Weights of a small GPT-style language model, trained from scratch on English Wikipedia.
Size: 9 layers, width 640, 10 heads of 64, MLP 1728 SwiGLU, vocabulary 12723, 57.7M parameters.
Architecture: rotary positions, local attention windows.
Training: a variant of Adam for these matrices, 1230M tokens, 9385 steps.
Each number is 500 + 50 x the weight over its row's rms, rounded and kept within 0 to 999. Layers, rows and columns count from 0. Numbers have three digits each. The size before them is the row's rms in percent of the matrix's.

# layer 2 MLP down (transposed), 1728x640, rms 0.0338, rows 531-588, columns 560-639
102:484487421557546487466482509533589467475406381457463544438527527477403490575561496548485487578521495408433444557548503537461564475444526568611459453538407448476487473511497497428479454459470497535492490483479500527517521460444525443501454537
103:527649593508567505501508492412427501529431532471530517537522350602543490502444499564547512467479572469555574451472544440533522456480498485520611525502396446459490495434450484470528498512551531469509600491483412546579558514545474558531513497
099:445549433496548448494467535503454543480594496554498578518589523539484532575540521427476475575471544456503585550535423599464531517588514468558487581492472475404492502567569564552456481491501479596479478547453609467484448472472518494394467524
106:400437500471425394448549414507471526447510545576472432452414476433490431583463535576587455521497448640523500463435526501455530430516457422501422435504523519464563533583535523506470449569523547485516444472600448421622523527427477524413533360
104:493479600453619529475532415483492473549475390484538517560581457442443497536546463462497533490512524392514541430509514502526500478504547490482475450525465520488503541452493522442500467468496491488495603541570518484471491533553428428535492560
096:471458525562605508577549479576518472588478438407496507550471545569513510427449525526467460511493485485505490545545459452523542528429475477391522470481564472394534439445465490581401618555449471471512560530493514504464510496457568538556427544
104:448450484525522433458539403506580498499494512537562460518489651488478462625511521438539411525457630506514580389497457495549476402597530549530556462512518484508418489550453486555462459504534498513478517505553433533442457482509460524475395501
100:457470566395548570479528535590457566440372556560447529499495482488434445570607495498497465530521566544430615529476473357555425481528477473517430431485440564477492493388526519511536460619463530430548458479357456508543551481508512626527502494
101:482497471389553478479592491582533403433575503456425427506596458478451563459533493453501548502513518447535418449551485477551551540476488490599587554502600550510496379517560550511532482536474456529558491565498519651502536485506544535425523540
100:527536498451480520505481573571482543528546457569540501492504547519523589481536596491563462419481503571512421554525495522453541466484445474555554482481492468568538513427447483500495525508480422441441487472525526513412509431489533522518521518
101:522518533493465466540497526529542532518547429508569476434456493390482459528525562479393531516533525490597484582456483553384497486540351595485530520475470522461405537480483492510540555488539471438384538523614491569461501563521520506500381530
099:509445552509449452452533423425467544519444512519492528526558556487549539438459534432501582477500547523505387495425558543484406540501455490540572447424475499467400459585502552587589449501534469512517453394524491461517595466489462414478515626
099:547518432590507467577376561404493445472488563476518547532501416543415513541500505465568505503544505485560577606580490496560465498401494511557505492454549486475556531524545392524498434500497562511528494479564490470548524409494479448503550517
101:448506518480421555529528467588497516517537456460473474492535526538583483486471538516470539439516589351518496506525556531569471550539440525481495440491500474452493559553525502444439431447481527501448391424468498474559454504455613541509497565
108:498543496377538447496490501498501514443623612538573551519479496439555466571495487557496506450601534464438454484419502576469554447454461544421539505487513490512508389467551447479482446449552516481372538496472510482492523514490473514412561485
103:597546521569522527528498506555519495535513577564485541460536459518566480491433552494459452424498496545536446562510534574520582612434535435463533544570588506513400563506573605452435522394494495421541537549534513500506487505527589571501450461
102:484449441476511462494448553545562490533478538537449507490580437346505453523553514520587472367507502494558524490438571493579500591452477440520473511514539443546510460509442582550418466492469521498458495491511457576449510512479464401536495431
106:452470517487484536507528468471471483524577490506476404497537578559487477425475513471466476561427532548513472502420508462458490405496515535523598483441484465518500504578467552428493471544490516448448601470531563492508516558418474491482391572
101:531466536367449484509430569504513489532457434605626407469526534591478443501424486427430522451508537481486593524582491491565518525560485517480551487515609548484567496513569503511563486463489469532522480535403552393544546440553527560464562470
094:535433507498548461494478521556498527487430525492501475623418551414467452421525486439557505473481511500524481456443525447557552438569460513520386524442574491494525479441554512601356598521466552597416539488474523505555462556599481550438537521
103:482497443568512489434501511453500681506477448457488523521474490577424551611460592536515488531483596565508495500543486461549479401551542420463536480486514568480515480542479479527483552507455479497551546484570413531492496496482419459560595455
093:473520550481437516508622582487475506534456560519586515452457532538534598469515449567446562479503485522497521474432544492548465471602384537531412494397579554505612526440601521473524469523527507541508426482428440501516519500482435523495527632
098:572585526488532487567542483474491498544496574551512480536270635513512513465591546455468531585514573580484557517490479500456586486536433568530551518507426482540444453493491555373519530461497471480526570504436629538562478557374450510573503449
096:507529425435525563520540544513567523469567572455467472451435434493454620567542561472569608578416523512465477528462519510457527494482455491580528464396526512476506427400530461458453512587535601423552488607503505443486459509421537503602460563
100:589604562464496418525519498535492451583503427476543552412519473456540459442550474573535471493433515480465587474455513550430593532473502497506570587446501500508525598451557363528489483516466526659576485487439468542522435454538490431551510481
103:575535556508504537500575451458604500422456453467482498521490502532499486475554492450443370411552468483488530474504504554568512556430376443464538566563476492482419545421552435552541490544432528475524449433481474548580586484459548521507536528
101:523545515581562511467473563498472532468342461418543548445547490500474545489539494503590503471491413442551455539441454490486453513571469533490590536429520486494471533564462549501396477521527467425478441527533533436585527450523527465485497506
097:500491581462515472429523513509542419574590483559509486517535564434504424528536486504547439526503445566444442573550440686540420512514470559583464491506512543414520503496547584472544506472504429564443468500561658528457469480516514574385538568
099:381513551526507439523514543593524477470486488485518507463463443506577612473418553475548512421562510410568471497547501496570452458530463524436459518441449514472517497481553493490501460500547469438564427482469504450493558610555453405540502558
097:527449496513415532508524522556463471520486519476515500401572441554517506449434607493572420561578605582561494512431447424538436538465513504550446467515482534482512475498566528470499489503531469472471524456453572539429504463440586552430520454
099:422470480523478459491530549521542520543503419511535453432403523491475501426483491522485536498536572455449536442532518512499532552464551464530487432451464511534475491452554553473535489456532474505450516524476515477539528459509507449392474533
101:492523445655419451497473400451525471500476464529500513570480466484524557562412501442513475471526439547521513570502521467507599623512494551574488471482497526467479508548508438565452409468467605494577485457495449517436494468430478512361592568
097:543454538518513492605414496571498417517433542557438458550620580444510573448575514412548442552511527480574449429469591545598580476536483422453482601480447483516493590522487475553479477462514521504443430479450489516530452488516477506475549491
103:526463571608481516492562618507427443546472462541483572421497390511524546430540519549560514540533511531417522483492503553555461501538438581598574569493588551544498487458455494506481460502564523463566551509530500555500496430525523522502462514
095:583454479486450552522453457545451394501531462493431572589526426430552489419438484548491532420510465592546411382497621470520367501532532523414439584598563473514545513557504549489427495499482541498422550516453589486462557592505503411583492549
105:561465543520482478488449494503520490527536444548479570507605550489527496486433467499418518488532499527472525530533519563609513554456490450461549462505539545497539515595519566549518608570526395496509481619616438539513444451490593462482526458
095:474528506469526405525533520475503480599613569545501484528458579448452448532466557500527505486385526519513335457519547388629568597590500468520648593502560430486488491522555513493558552531535469449441605494588604448418571579461425456584542502
100:575494490431467531478559477437509570530466482485528488481454438580427500505496429462495450507386529476469560477477573508547455575539495561553492500454474485557482542591490424610523548599538488528406465512423476570490461518505540548513436570
092:450485459521532503583436529535527484532512420537534514474562507441477489436479561526559580558421589528441441481431483498532548459477448550458466469463512540540424513499529502523452438536499548469443539473557461544485492441507529423448520491
106:413481469485459552479440523517508491532494524461517507550545510525469508460461515559428470530529457507469623430511430447531535468587558520463500496434471508465512527589503491462513544491509613617396598520564496542506522357508507541489527569
102:465598577511480497513503441413440460495562575516441531466486471432433599620476537541524456455482459556579508586557437538512467498500530502329514441547443383550561557544558560416488510551504539513505455531518508494524517501420479512511533436
098:527579452506577535520523486533542443479363514465526601533455522555460516471492414524481574515487439423499538476443451509526543592424472511476502480436379436432559497546505475426533517473546545488467555547423506598450504363484531545454456577
098:498627491460453544482509460440475472475494531504446461518490504469516453420482407474498550454468555497513536396525438444551514508450487535442548454477578461459502487468435477515452549545539507469571464572548495495430445535483543376537504534
104:438521534523570462529478487591528458512560536454465545458452438414487539506397475518490486522484484492526434564449485510497531593587486430522485513465557377547448458508425590511529486501407467464473443540557465394552560572507464496552510488
098:445438417451422503556444391500523504612454543439513526571587456589457536551474474532574463489526553528447492522468532516556485408478550437522472526565507537416479520524545427514533400470530498605454412482509463478480504523443502411509402536
106:495486424491516484584454517448412476545473448500495443440477519505523513473531488505388427454536472412526442451506470470531582519503465532466451548481587568490519484483358448532466499513565517542477455557386486507447544431572434469501460494
107:508528548585553595445483575428588494526467449496585511579480468541464508473463480513601560447502490550521483512506442514541508438501500477528570361472523420557533552475510516571563434538509572402462438502516420514632449486532506516432464425
099:549619472468458497536460430438482537523531441489488501468488532507440507588490590561480617497472497513456546565567414486460505522506491494481564431489523468433582554483491525527528441601481447390526616440520453589497480529402512448521481528
102:457453418509457580585517392489477508526613493524559575432525482562563467487541432447476458493530577496436470539460459523528445478559585661443500542452524529501498480574496599514534567562602503534493454596421448532547530473567539467517513491
098:469457460573416560525507502461512481472569502471473479492499452521535501555437400387532567583445518499538421463591461554457570446455531480493501596571522464500477438479528554406422423461553463535409342575517523475435549517504472519493513470
104:439436446496534576485486500495490561466450442541512519486492569486488408462544489544392522557454469509518560610422510450464549585446460476498414452470425507572608483488541586553465555510479539489500480453536507474509559558513541522449486497
103:532585416406529548601524469470448581479567540445574607508582479375503443540447555537540457503534613403445568451494543468436510494593471513489523567491463489529567569403513551493522478434453456453459491462536453531525500501570497392495480569
096:516501476556407487537440497523551414544374545529555445490555505541498437480408438489479538538455509544542518446584599442530493368533474557530467531500452586499523493557549504500546521462606408517550527466606557543466600579525477502510510392
103:514351494494584506486477471501546529578460448481542556474460487479534431446528486568491443441573589468542534466444541500529444561470582515461515543524511564505476545518547552453495450462455489511485509544476527440435557495498522531568533512
106:475565575498477480494516527527460562523594537388459536542444477531515624589519494421523490503535502483478507553490499442469494511504429568611455530556512478543498548438369451528413423568449433496567454453500529583541429474447488515399473530
107:473498515434588438484438414356458481451559563539472514491547450446518544415553539461532448470512500405543447448377567552517422511469507498434458456451584534471516471502600424487438520508472559415519424517488404493509468526512434485450538533
101:469469531483419606464561566463459477519432445477539538504513538516458477467442393527419505507543410553449516473499424541458579575505488474585468460566420505568559540531459548528452364526547504486489522499518453516451424538444478563495399508
096:485541479584504528519583458494496482458576478488492520571505503521566491475420544450500451514472385555457562414545513464417424536515556543486541452396617607465467467566473593446525418507477545457558547557447565581432470525520504438559479521
# layer 2 MLP gate, 1728x640, rms 0.038, rows 532-589, columns 560-639
097:534552564454436435536504505615468530423460559498521597543551467484494428440540456461508459562480531463478489437533529464481557425495540469534544528479409481525546513460532556484508534523536516481576565561568404504457498413485477438451447493
103:488518451511508486494500442481499520546467511414489473517551525411518535516450476480500447501464478405491492533482509519479563483583504486467421438497399598570495457440470449532546459463545489456515578474453495509434458458432384486575564463
102:558501506511427457558483475493464522487419501522525498441510445512513418474510429527494490492473555451521528562426628449500485454524504487512523491501463508460467491366467559405513492560540449503561486496489424451621514540479545541562565452
100:464471487445511528498443446500589550486517550547480496511439510542574477457493527558576520569492632565437494456505493494578467560474555467552541491550513488593389494501595455539528536538530563519509533451499500465541508395496564526612495504
103:464537545518488607577456441474503528510564461519517466551419561493476429500481443486466480484372491584485494431506456472473519473476403373468509479539479500571485517494591444481371483485511587565582514522466484493510445538485490582469493559
106:475445398495504479512442632387583561568582430496524497504459478487487487386446453488435539449465513462603518563511517477420561566562531510477444499444539465485470457504455528541584554510515536532595562520456542558474517416390517460534464507
099:507506612468564531542477567547518596555466515420560490500452505432467509582486468475410455520479548453438491522478447466495434508557431556465515568550504511527508455488405573562540386539522483539616477515570496497496529460430426398471466539
099:607392472472474477593441467473510480625553500489504589400412516438430416515567486484543394524484466564524486573433495489566425557554443508499509487484555460499411530480508497425469518500450472425500472526527448433508361537472505560570506473
096:591515510480489481522536449485547524423526544491505487632472606523523447576456486473517448591473435432538410526478593545583568490544506522568602464461507530495523517517532460441544545479433498425526466610540486518375457545490522480564520541
098:531480508514512502487455449474519471501460573568437435529493521421555435385476525509487490585523576553514514355502495507563579470464477520569487474429498497513439502491455342503431631440533536446504406505513511423431467557470539545486568451
100:527568510418614560499460504559506577603350491382460572509414482524406500464534536415498529547436487539472494459397539442463502532449548443489549476467520406487411546461538523463541467454509488609475507452529493541450504543415442597492440519
095:405466534443528588539529605523544511470462460509478504462400478446501451490536461534523485552537581486466521424426578506434515497519396519418428448488529394545490491509555512525512559465567456557500592521555451500545460498523481476436407425
102:435522535411512481518533532485427605532570492354456508443465386489419497439505466461470564527463553495495527500509523420525501597562501569443401433559448499492536407467518510449551525443465475452502504499579539526520469491484371518486594479
105:486477523391420621589402514466552474488488513499438507491513458527479460384423433551500495482552523464377449504449535453534512485481458544460539433570470450452499456452595467520509483506447545432521583538500549611535550435613530469487462538
101:486448435482444517494506486453608536471493461486487527475457498436579538514579508495525465566431511460490462540510609457523621551450467519515482387526522495456536444411505382478451593502520489487491443499544507512483412519518457505484532481
100:537439486603521540513491500455481469503553456566482486437501572526506507513478608468528546495476486472468485582418551457551556515432491377510546510510503535596375509514489525468470399494430556502500559457537571658510555456492481463560558462
107:589505474476488527551460448514558506546412549509440529586484525375525489466500529506543554517469465382552528494518470516566558592530527387496487615469564482580455548419513475586470463440441503537540460498469490587517522470434416454523523416
097:479439447475486470497479602436527437606413488530459520457490469481503538482440469524485580509518487491463495524449439510584427501491557400542469443484514462509519437494596577470491532549371484439465440563462505486517438546450504496497449486
096:587519516568465418519432493510515518526548514497504526575525560456456516431491517479468451465464441534488470469427604485539535427471491519517598580464537460586505457511573423497476555513511583513498494515479516640478471503531490444596449461
104:568459552492556521540488444500538516479431546495555471549511561528600544487580456507491550453506634424510488503440504461529601474521570553475476471586464546438462400588504513538541515512496485536475440466522458546527446511387585474415472499
102:521576486488482481535539510481424450553508483574466583495458466519478501517428552441552540456534512460479561478454492490478445462491510469567493538541505480424473519477425492492486500505399472538475565504458514517450478384578483432517542435
101:516540409458431577474484581499579577494484564396523495522540569529523467526575383521518480495438491500522463437492537521611469439467431457546439495460509418539622452501588441521489511550498523517495516511452486415470498454485542536438458401
096:481495554542495457505492515444459470506517464491556488426484488540515615510420448596512487575497453344546463557521541440556549513358509503480560476507510503491495502533438525504516464470480401552536472529511472555464459508531518499472512472
101:510528601574518467527438469485491491491447465432492513524575433587399482501427530541487470528542562600486441536518425433552557500572418473510512493433460535603546522442562557420537515470412468529587541366436510537452378425542497511559481495
100:537641482548550454566544493519563518617484479497520576515539477619505532508532538474465511526511495457575532624496426514519475519496507477474533493512478513480550522467505574444564590514554520539487511566540552593445511543555443525575503560
099:478509503446550494521519463467595568595615436522493473504399459506422482484353417502498431430497596411506480577394479385494626448532508478444488522621574438538494459446530505487439485486527497611531601456550527600451441493417442523526493506
096:422417503498491561525496488510567523498446538589485517492454478489506566543501494388471454534471510520553425514592547524512494425577507532436535452513462469426466487555508537540553505548406478384424500549582469581489523531471474454527523503
102:578598572509571457547529496542485508535424484570531551536429477411494537483466376540474491509474489482508448542455399372493506624538523579481473491529546440491511489543579487481575472507558578530434487536408502474455480474489518534503482416
100:488511508506502583576532489528538478571563532506474505430454451540562627490514507569537557519503625519425467537425521534529518535525513534461425441483476472512429402463473595470547612482569521512554574457461536496556517434408554527386439499
096:513422434440562535556457532505538493474484434500485466417563501480566479553497435447458525478380551462463511554461580561523510555521526476500554422618438489451492582440432492476440450480477572484478627561560505554401527466491498506632616457
097:580555540532530537580482544440518524462513621550507503456450469513524507529496572502498459479481502454533495522516581443545581505472468517495481420467546537480457500493495468462596444435552490556538516500554548494446396448623507435573516615
094:545448521480476583581428508469542438503418531506543458540551534432520531533533455458571497375538456519543400493521545498608510546602435550559453598593460452445500446535528522499553443462465547510494478558527547583427474502466561547461551482
102:567407379519474535516476498477497513446640472491477523506504467478533563438547529477581561447530475502583547557435464540558525541537358517559532511538425510437462458444467507438467538465476512544573470495458563576445567486375526431488413523
091:473592448520529478536546527491550567475538508539641513443443506478595442444506479532398578530447456478483502477405518479463595464440432534657503474417512551489538565514485485570469429566573445529541614496475559432553438557523491471429464519
102:584569475542619500511464540512451528541424551557513524532407573463461505550575498535463516529607471468611401586448473421498461499435429541482549534535442554536491499446405431509493484543588515559490641499422621429489586463556497486480531440
092:484521457521476604462497466536541435423470459489468513531420435472403606528459474527466563517423460518397544463464432513486431525502462572491433407507428523487469496482584465453437534505548485577593553549541433517451460504445455597520455520
103:532590507395488593596507449466508590477505403511538533539531528496524517496424533467444534490397552541446442477535601445443546451443401582510498487431474473443462593415488491501519427474437406512455508450557542576546416488575536519486410475
108:452454469467535540566436503512528508565489534535501492519520510498491526391550532408603635576466545572526464490429466481536468362508459478550421516466472498512455517446549492532463494547495445427433539465557463548492485492437505503511478472
104:513413467501491485471435477429595470478541497457490457523479527422435513467598441513511493518487504570451488463431543518568589495554392593524520518575531448530477516468600479470472528483543586539523551551507450469476599527450551477531484493
104:459589492486525524475462525519447541562469556525435532521468505539508531427482468502520507565463498446404510471496480499565485432555493461437509387474505427488516536462557544408450564510516473445524467603444580598538516457479473398496508456
109:523484457465445553473496594441524535499471501411451511543602495486475566529532559576537478483448470526465525550437625488514442548539498460444469527446549499511506534480503583532563540455447528566544406472517505522502475511522457492552440391
098:441450501569493474446500451541508499497419444530383560550563503467457526477469583538599461626500540478565583511522479474534458507520452472524506447573529499613447509438492595499536394494370436420496475431451513521592522508396458513484502479
103:572516487456465506488464582502523554503509497537563462535468572533536512452605531559480492563510589461454526497460477498436518492543443530499540429515531515581401487479583488515553533444499543392468616440524565517565440467476440471438527483
097:601436553450530487501525542540501541497341582542491460527434436531529466470527495464495599466508513494520425508471495510456565496513494450429434575503422517541501526519496540532536580535524458492489534407482608517462439555559559507499577518
111:545507474427508535558455501473514552614493503489513463491450521395439542442532477515491448537486501501425536572428646440553513592581441539483475467529547520572473525412542497473425474540515540499503505628465598601578433524469538396438377385
104:491488493580418589475534530466524495401550452592554514506441497541549597481495509578578479502533555506516531531507566541531473381559488551611533437482457472514499461379528590498546474472536461510545576435487452540508475470456539450445402436
097:435512642526514628472425440460552509532473483539472374454447409544487448457417430560434470487485569464550549429572486481581511487492483475620486544461475550544496482469592453539540455558486620533519531476520579571618500605530475560491544503
099:510563507483495557507428541589468578547435515548498414552534545516556533507475522543573480544424579512538603481500500581433601438502439476488539427500566472501457450461510497461561552526510500430438475518481488538452397462513541610524567411
097:492505581527522481467484554458487480509512498625479470535440559414575424463424467509398521499516548565406476496383531471500526579495538441457409565595590496628534495471559543466481476537538633546469512436455575513525551471554501509480499465
102:540426468492552523450516532506518455544552498527531450444436503504560468476464384554479527551575483447470443528494533514526478508504445464550402556467571499485460525573469564513437508405419533398429525556528476604449472543589559435486556361
099:537487512584535522621561577451488580572528461394470413516421469482546552542440559512500493496567474416508487554510529400412532541527453475489498581593476540589523526549598515443510440523471573460482540514511495536524511574520509474407419389
096:453574475478462468517503568452593521478396463469535610505507506503441448515501446532488604455586461481464495564541457450473448564418547536436491473558581510499521391448548389555474452444516484461484492502435590433571523517566540505489547453
103:576528545518533576548476526464560562508552521593562536486509514390553462444523471518508497499468528566521498501371550465391444578557535459516490417600551520549507461429440409494509489455424436509570455480379522514503468491432482502471437457
104:410471444420565571479435482499582572512529494504597522486461520441514527516572512543517487459365425499477491498522582573544548491442427595531562500443494454523500513507443507539579502571535540525557501380468487552541525467515460563452482483
107:596564470496457491505503519444446589569526466505532480483535511489526517466570477577443553478448468463441450568513505589468505575537518510403492480403494503448519560524533563529515491566469520551523493512491531506603436541462509501461413480
106:668450451494455534518448462506526574583512422407575568447506422553503536429556444507589527509538605503531489576480532536531448495546584407537517511475544470544476500483514451562487484592593622503501552455550535545511453450524416564624473439
099:468525498555547487527445525519546466517446459543487467503483579503503452466551470580491543485485605466408517467546474468514571490426507462515416476464467435516552426532516421521497522554481475505530505450491472521455563526423511510448526468
101:502500469453457598504474470467483510444457491536574544475561532452532499513497564591490428475489506485561511531505560467514485515432475551495495414522612478565568485373523500545482483409478484477487563444507614542469592508441455465471474434
# layer 2 MLP up, 1728x640, rms 0.0371, rows 532-588, columns 560-639
102:528625430587483418491475432469498425330559469524335524445448504491590541495532528567475512505489534556523471573476423547481533529510510539493545501537510452583513436546530433401491539567544471503476530436468401500479501532475512520461499515
101:440446456564543432536468457444419442539516498436392602518536525483435466485413565510497430480443416512490556545447500590562433511541522553467536357593421458524453571424455503466486480468546508471527501483555485580506494494528459581465480510
105:500455498575569449408475381461488511508513576420486550499553392501497457537454480478491587530443515545491488521569452487580492536532499479489578435503593494546443470413460526589410478502462509504510504497534428526445510548495513548403530462
102:496545524465577538494423476474468519436541488530545474650366399571625527429501385540409500565558506530479611463491471487522558600591563510503492465487513545437528442434551442431540460456543577435567608421585586629510448540524483419456551506
099:461514429454450547524519561449479474494581434566496477436555496547437500543457555512436513520558588488468514454544438505447495472486503568512471495456423538510477545576430503516520405504533527518522580479453464459494417579553454464490519441
105:482478425438479545473575536511536530465476573524424487494578608467484572580557515501631582554479505534485512446512487560585539468440522449482541482490486579524537553530480511544399546443558511465464458533553495462425452585457514532523510524
100:512525442479536539494396605504496489500480478460507428523436472414592493527492499465502448541497462469483387567627448542449553604440403576520411374486519521488449505438478430567520447519536457461586616533451452451413589503505452402466491469
098:504562525503541480513496472614457509464544451479464478475553489466480544488555507517561506550467483469538466502519486543481482591468511545469510527624446468535521420532496444441504596429489452492462482558407487552521563476508511590524502565
099:489571552574580504578512479576519397433496559473542622522520609582567519500582455455483531557459513557472489537441482488458461560599532485461464480574522558482466563560538492516518540495509456462474452545492563552510548538552503530526596444
100:531509560398445491537404503497469417537487562503440434416479430442479577467484462493529519534565525490383457497479469498522382492475431471463461525609556557590519452462587570506477484519543528455495485538535444465472570540596481501515488391
098:546407405606429493444542541545507521467515485472472607590497417504528513381521525464511449492430489481498508552485555455396456629432528539485442474514566503423483506431477500471572512446590498569578553428587520555529455472430508565537463490
099:525431538511478591521459495395506570547514574395527513529512524415465455545453521572512503522443455539571518612522536496564552486521486442509473554517534572526527551544506433481569552528418491501452485556481551440499479506493523445533456416
098:520513534508566550561488483571484426594486458451450487377426547519555556555459464504458543456508603570435388594452536572460488547495555524385438469498501451513531425552476616572519522490474513561454483551535494454566459629520366449523608429
111:513503503425475428530457529505626473534504574533562502534480507436447514501410497601641463487488514360491546573429527525571491499558461497443515548423487539428570431532566536502491615451623455493538568619460447505535597473539489542582442505
103:544537591491464521565498449500447471497507569537541462568462414527572577439489535547563495462497573539569458518492464483457511469528481461536479461536462502555515613501396432458585483448485527550535523469491458546567527439473502526484500522
098:580481446440550471518531625504557503496452537567503528545548436430536497566556495527505461374608459454484511476520510598615541541483583471528477556471543454510445379555530502520439486494453452586523468605525467476529504501500555551505431472
105:523508505492494517438534457519536504425522493429436575486532477472557512494460547444546522359374436570473498531491478542511451524441495529516497534484459438509521537552570469445411531490445568529572515568445499483440543469469562500423472508
101:491619424505440519405417477517552410490441507505585472407500542488512452450536395448515490457440540442544415568482455450543558519481540454437494413548523496468489466493574546494487513492530521512553511489467583546533500463503386469432539513
091:431461501487573596558504535547521561571459492502530430419515460472479515508456505553540592505493418510477532485517424453451548542550500491428444420539462514481438574534476541548489586531513544482481532520546380512494518439455600454498527518
105:481502401561516619452405538480530502481516570487521476530544465471461465544495523519498379535470534441483464533545520459487513551426485445434484608464515458505554487372480424558586459525432495554504487548527492498515477595515487452462445567
096:542494481508487473448532543497449551470451503510463570429534581449479511476506530525633533521568582422623569520513548446588547477418544468491507564561483523496586546547428476579548530574472443457439513573609474451616485478574512516428430458
099:481423412546539525532503519600513453453481541551522435564497504514455519479486501444519451473420485450431511412498510501551501480495449493396597505524556403597531583404492542556485463498361578589452557437446510495505618563494523520526512454
098:515448438583405543488517434531413548543424518416568521483529522441562513539478590553534438491463527460547524435553548551487467474491416423522570485562643494628536470511485464447517349468413431552523455438517584405510533588582537533586528422
101:483582494379518479473502536464432537508515513556535496503477415412422558566466474478531465542464468473495462504574591453470526537521447551489589562457472447466453467456573503602448502517488495478522482538559433489461443476577469501399447528
102:504540440522513368488612411478438520441597486443461578493471490491495496449532518502449589552526548493416468533461430495443430515543554623512474464475453527434439502509482460527422540540506449488492456628506450504477489488532517526535553534
101:471518491511605536494534522498548540464500468456576429488453506500470487446507512408562432476462474455582599465518499470521516455475464463468432462522476535421486555446568527514446491472563557484492547540515543524560502575492548550466499388
095:535468438512476469533518454524496472413457508501465500560552473498541445487401530537397456478514541499528560532480393436426559470458513481470495507482488504522535462479410553483426494505533538486525452318420450505449517472459535463564559481
098:464469499477400426579466490494610449400523547384494464554580447501467530571501501486447491421476524553505499504466526506481566480463503484499512438470506472467479545514485493540472479451445543503547462506600476555537464478476572482556513542
096:467525553518453493505391539563548514528487512455555550572491419439519504509541418434479491494564528513526487497480550489483476495551584456321553514447598447492482512488515476392460508488476629434599506479584546583527420377499444489502545514
100:559487612624532404581480481378507472476519492511386460366441463539521529464493523472459499527424473471374470474581480520462525513471552545499545499508471470483581490515531492504492497552522489528536477438528580506494431497482446544481602543
100:447506479579488534467524479386458591455502495588567552549515465455378526507455481515429493585512417542553490459498521496533446428488530511533541536498437481571583547552551572474566421586552531467481321474581468509483436563500468521501500522
096:527402488510463498457401522539471495469530435489446504412452427461407541546532461605546495514467546564542480464479597473461539480523551519507605473501456415526496501443472489492473484491471456566481512498571410442455555448501448458485596439
103:529382481490482513494558477524574481394492452557396473462600473431471522515431411527549583500397506496382547491443544495494456492559515464547509499497502539498474507432449523533496465554564544563596480552563515509500417560514494492476463472
094:426430539534499460529524490447491397392500405528475542520513541498486522478487576483493531419585531555564513400497522492583486467500585460510396526468440483500566475449494499488508506485601421520486461556491479418509407457490538500546433416
104:503587518538547549467464601555479486445459556452486447396389445516509554525388474465466569463516518446532505514463499536475326529504418486389496521532604527636539459575588573546500525542574544505547491455545517499529431484485489537427506500
094:425605584435565389504534440509449510505454494470526463598452569455464426457565516471463542515459383586516543562537502441498431524464490581524483521523550492533473462479498440569557408526445601505443537563411513498467501458419552512500431399
101:396440520505505442529500457450474466542550432490456476419492497475442524503413501489556558525520407537585595497479433476561507470461471510443544424561390538409547473471471436524518610473481599492486575471543451402467503475464504518502456439
109:622472557501607471466436466433473444555442507450460446488489523509543543553511461526459398448554443507541544504554494494488494559549493461423529632567528561527535450583435519463554526411492479555542448514455491468437559517601514546598517526
105:552452466418474548449503469463447502523410555469408466487534545420489512674441537483544455510503500517391401482490584488493512484467532468554538557504489607464528422496610569529540443455479554553453504479513501418510480466433434557526446517
102:541431549527443508583548395611541462463482541444497592443493426467400514548539527493518493521544437384569409522492533578516481568493445558423475566507465513476481444453480463516510391497446487533426497570682515549553540562480400562492502505
099:448458546475539537442430517477482460499493494471534452480481499492384519513504487472551508555452442481473518458511490561510470503544521498464442474469503479568572587510532540577519516492434524429476546551392472530435415489524464585594518554
097:472461493549481595570491495443520520541511477535540520440591465410492450537527581524433510441488611482359593471476563579477347409541496446579475565568526578489537598542504550424529507462492477480390440473491504454568543520576555527542521468
106:453574525449500487522540448521576519567516473399529598483507525521497531458532532543555472499508538445527420455485538515548530506579516488567515527452525508540470401568423535472495545478441562446438461540599518439444497544529506451580543525
098:447482495528476484516633449572548408397377492469459506518491548424512495570492522451437499543486453422496508510477504511539486492527566535456534505477419490452516588506484501515420417452485504422577509533462464545509533534524580414488459503
105:595419496397566453584557516487476525589459522427520414588485579475508520423566400538509456549493445518437537481426519358629478533551500488464483436543541486519529439446526454491533457574525570458534346559463488594406522526489487454471523425
105:516443530517540493529414427475561438477513485539556524498513445522472579477452462388425476574479512480532473376390490500479523504561463503578473508521438525549554578512465526358533468477523636523486460418609554550439429447566507452441510431
098:487443478491602487421479585575453427528545550579482487465429555529517558537457406541548527391527579342418493444442536502532488510557526496449532479442541526479482515537511588522532508451536508524453544503486488497475500562547531602473587494
100:480601553490464456513574539558520498456454421497535506492589445503487539522530537453618461459526491473505511545555477500485572408435492537563454449512504510509379537576437539519633369480491545547468476482476506431558585421467431517410504524
098:361612493454423514422460579560489577590589500461448446485464471526490493503576549445508541536461589513431577541539398544444474536564489529465528511445498476538491566557440438483449534518574516502467575536474489532493469571592504452470506537
102:457496432587489543497452504471537563472531469492430426438556508442447459500464465538416448552543426559458513474441514556471419510462517570499474353686563502511472450461519545493491456439565439516432416432468562506529536419536554519441567432
101:436616505463619474461494472476433553491544599540447490448564428476465574472514513426568486477555542577481512446519501539501475631528497543466392560376504465551470476500505495489525456470412592383475471472590439580507484554433379497484502513
097:523538520505533543514527465564487493455493566553486448451498559591505491461500460420573492451551524477449600444578488530469500582382504564483476540391429474479522454566590457553509451587558478563493452515485450405520562415468503482452513481
103:456487588396477609520542514462545515508440454602452449513438477497473504538480524493467476498537552446555517443440430513508496514574474509452424510469522484556574592528485460499549497508484455551504491448438497481557457502556599568428480426
105:497514559424489559535409417561607494434545473569461524540553438357591527444526456570536528464520486518535572469392495522478459534568546555513505500556519444521477443448535439491483548495548523540541431518563521415462409582542435457528535545
108:486576548510511468480503490445431565481495478600513539524497484393560504439466450558482476508525563433493470427491497496491501447381499569598527463417493504476429544527390481433577499529501493490581608451443475517503479493528569430507437573
102:432512546447468486608474557552517472468465494455460469500496564590433522547421404466435515509515385540452484473500404529467598454600528430548496552561412400535610548513452457468491445614486472448498540511495551506602441481546534546502480480
097:502429478426503514435416573434546478477457476429452517418529481527545506520404530525468547518482567517519501529517573569499517425472487475529476526441508625444455427412618490438518592445507576412498469548517510567571534555450579536472468473